config.yaml
num_attention_heads: 2
init_std_qkv: 0.0312
init_std_down: 0.0
beta1: 0.95
lr_head: 0.0054
final_lr_fraction: 0.05
max_seq_len: 256
doc_mask: true
Each number is 50 + 10 x the weight over its row's rms, rounded and kept within 0 to 99. Layers, rows and columns count from 0. The size before them is the row's rms in percent of the matrix's.

# layer 2 attention output, 256x256, rms 0.19, rows 192-234, columns 64-95
094:52 55 55 53 52 56 41 67 42 52 46 55 53 55 58 54 46 71 45 68 76 51 42 50 52 40 40 57 40 58 52 54
103:58 56 68 52 44 51 62 35 65 43 54 57 65 41 44 41 20 46 66 39 57 35 36 36 61 40 49 47 52 59 44 53
102:61 45 50 53 33 59 61 55 52 59 60 42 56 46 53 36 69 50 65 37 56 64 36 47 56 41 70 62 54 61 60 59
102:29 32 48 46 42 36 46 53 61 72 45 36 34 85 43 56 59 36 49 53 44 54 60 45 42 58 49 50 38 45 43 54
093:55 41 45 55 48 53 49 35 40 57 52 49 76 47 61 28 46 53 42 40 31 44 41 37 50 50 35 38 62 59 51 58
097:56 53 43 62 46 65 48 48 42 53 61 51 38 54 42 45 43 73 66 46 61 48 43 46 58 50 54 60 81 43 35 50
104:42 47 54 36 56 59 32 41 28 57 50 52 50 55 47 44 60 57 56 50 39 38 61 42 51 47 67 53 49 40 30 51
110:59 40 43 53 41 51 32 43 53 49 48 31 40 64 42 48 49 59 61 53 35 53 45 47 72 61 44 43 61 48 29 61
099:42 58 39 67 59 54 54 45 42 40 38 36 46 38 44 41 53 56 48 46 53 55 69 49 59 42 50 67 55 52 42 40
104:55 50 42 50 49 39 61 63 53 51 39 46 60 56 37 56 51 46 63 61 56 57 44 57 39 66 40 41 63 60 63 39
102:57 33 56 55 46 42 37 47 56 36 55 38 53 29 56 42 54 33 44 36 42 44 51 71 58 43 57 42 49 57 65 55
090:65 49 57 43 42 44 63 65 46 39 57 35 47 40 74 49 38 33 38 46 48 50 46 54 46 61 64 51 39 47 64 49
101:75 59 50 23 36 58 38 62 57 54 46 55 60 53 42 50 39 68 50 34 50 51 50 56 63 45 61 31 43 64 41 53
112:38 40 40 38 52 52 65 47 63 48 61 70 36 44 24 54 43 62 56 36 39 65 59 54 51 58 47 45 43 44 42 37
106:39 56 45 45 46 60 56 48 34 48 40 63 62 46 41 40 56 67 52 51 44 47 57 43 51 48 48 62 47 41 47 49
093:41 59 52 41 44 60 50 79 46 53 54 42 40 44 44 53 64 46 42 53 66 51 30 25 47 59 47 56 57 41 46 38
106:52 57 73 54 36 54 45 45 55 51 49 56 46 51 44 41 46 52 67 48 67 47 40 62 41 48 62 59 62 53 71 57
092:41 34 53 51 24 32 67 61 37 43 58 40 74 53 50 38 57 51 55 35 41 47 44 55 62 57 50 52 25 49 60 54
101:48 48 68 34 36 39 57 51 46 41 47 45 44 36 30 24 32 50 63 51 48 53 61 36 50 49 43 46 55 45 47 63
095:34 53 46 25 55 50 45 35 53 48 56 56 32 54 37 60 55 41 54 66 62 39 48 55 60 57 25 52 48 50 42 47
110:41 48 59 57 45 66 39 49 52 68 72 61 57 50 53 49 58 63 72 31 51 39 46 56 48 47 48 44 37 37 45 48
106:63 59 54 50 65 40 62 34 40 68 42 44 48 46 46 57 49 44 62 47 52 37 55 42 44 41 57 43 47 44 42 59
101:64 20 47 46 44 19 66 57 36 32 48 44 62 71 37 61 50 49 57 51 53 53 43 46 50 36 35 40 54 44 43 53
102:63 56 60 49 51 53 56 50 52 48 59 57 59 47 51 67 59 55 53 42 29 65 31 34 58 55 60 45 61 63 36 56
091:45 46 37 36 48 45 56 52 64 46 53 59 54 44 53 56 55 55 48 60 35 44 43 57 37 43 49 42 61 48 48 39
101:56 34 56 38 50 55 64 59 40 47 46 63 66 39 43 60 50 52 54 60 63 53 59 49 57 51 65 69 30 46 51 44
103:43 44 49 59 58 45 54 39 43 52 49 68 48 57 35 49 66 39 51 32 50 58 60 22 59 42 47 47 58 58 37 45
095:43 46 56 48 51 56 56 48 53 51 58 47 45 45 38 53 44 56 73 53 50 52 57 45 43 66 64 48 54 51 45 55
088:33 42 52 45 50 50 38 43 48 49 58 38 50 58 41 42 62 44 50 34 52 58 26 32 54 62 43 51 56 59 41 46
104:43 45 50 46 72 54 45 51 26 46 54 50 30 57 50 25 58 53 47 45 53 34 56 36 58 56 48 41 63 53 54 68
103:42 56 57 56 54 65 54 47 46 39 58 55 47 60 48 54 53 49 38 57 43 45 54 52 41 50 68 54 44 40 55 54
102:34 45 32 49 37 41 55 48 45 58 65 51 45 51 56 50 48 39 49 60 48 44 51 37 54 55 39 48 54 54 77 53
097:44 63 41 41 43 55 65 47 51 48 49 36 57 34 71 46 47 52 57 62 45 36 44 46 77 42 67 60 39 38 51 49
099:54 66 45 60 56 52 47 46 35 46 47 48 32 58 53 48 41 73 39 45 60 44 46 37 50 31 56 34 63 43 57 49
100:39 53 50 62 55 50 60 68 54 41 40 67 44 61 53 50 46 50 39 39 38 39 53 43 47 49 43 39 67 65 46 61
097:50 50 43 48 45 54 48 57 54 48 32 34 42 64 36 47 43 42 43 56 66 34 48 56 56 54 46 42 52 57 46 60
098:42 35 69 59 40 59 39 32 54 59 52 50 65 59 33 47 54 54 43 34 53 52 67 58 36 53 51 51 53 35 43 49
103:56 45 29 35 50 47 61 59 62 41 68 62 66 72 51 54 53 49 51 52 52 41 54 50 37 65 57 47 57 68 29 54
110:58 40 62 50 58 43 43 48 55 58 49 50 48 38 48 46 51 58 50 54 42 37 46 53 60 49 41 64 38 48 53 55
104:47 45 57 54 55 47 45 49 31 48 56 53 40 68 51 54 51 51 41 40 52 62 58 56 61 46 48 26 38 53 48 61
090:54 29 52 56 50 49 48 44 64 45 34 48 67 58 52 57 54 66 58 50 55 65 52 57 49 56 32 53 38 46 59 50
110:53 59 39 57 39 40 45 70 53 67 53 50 54 53 54 59 47 63 53 51 57 50 29 62 40 52 43 50 64 61 47 56
095:59 49 36 58 50 54 54 59 51 46 55 45 55 57 59 48 55 31 49 38 67 52 40 52 48 57 37 73 44 53 70 44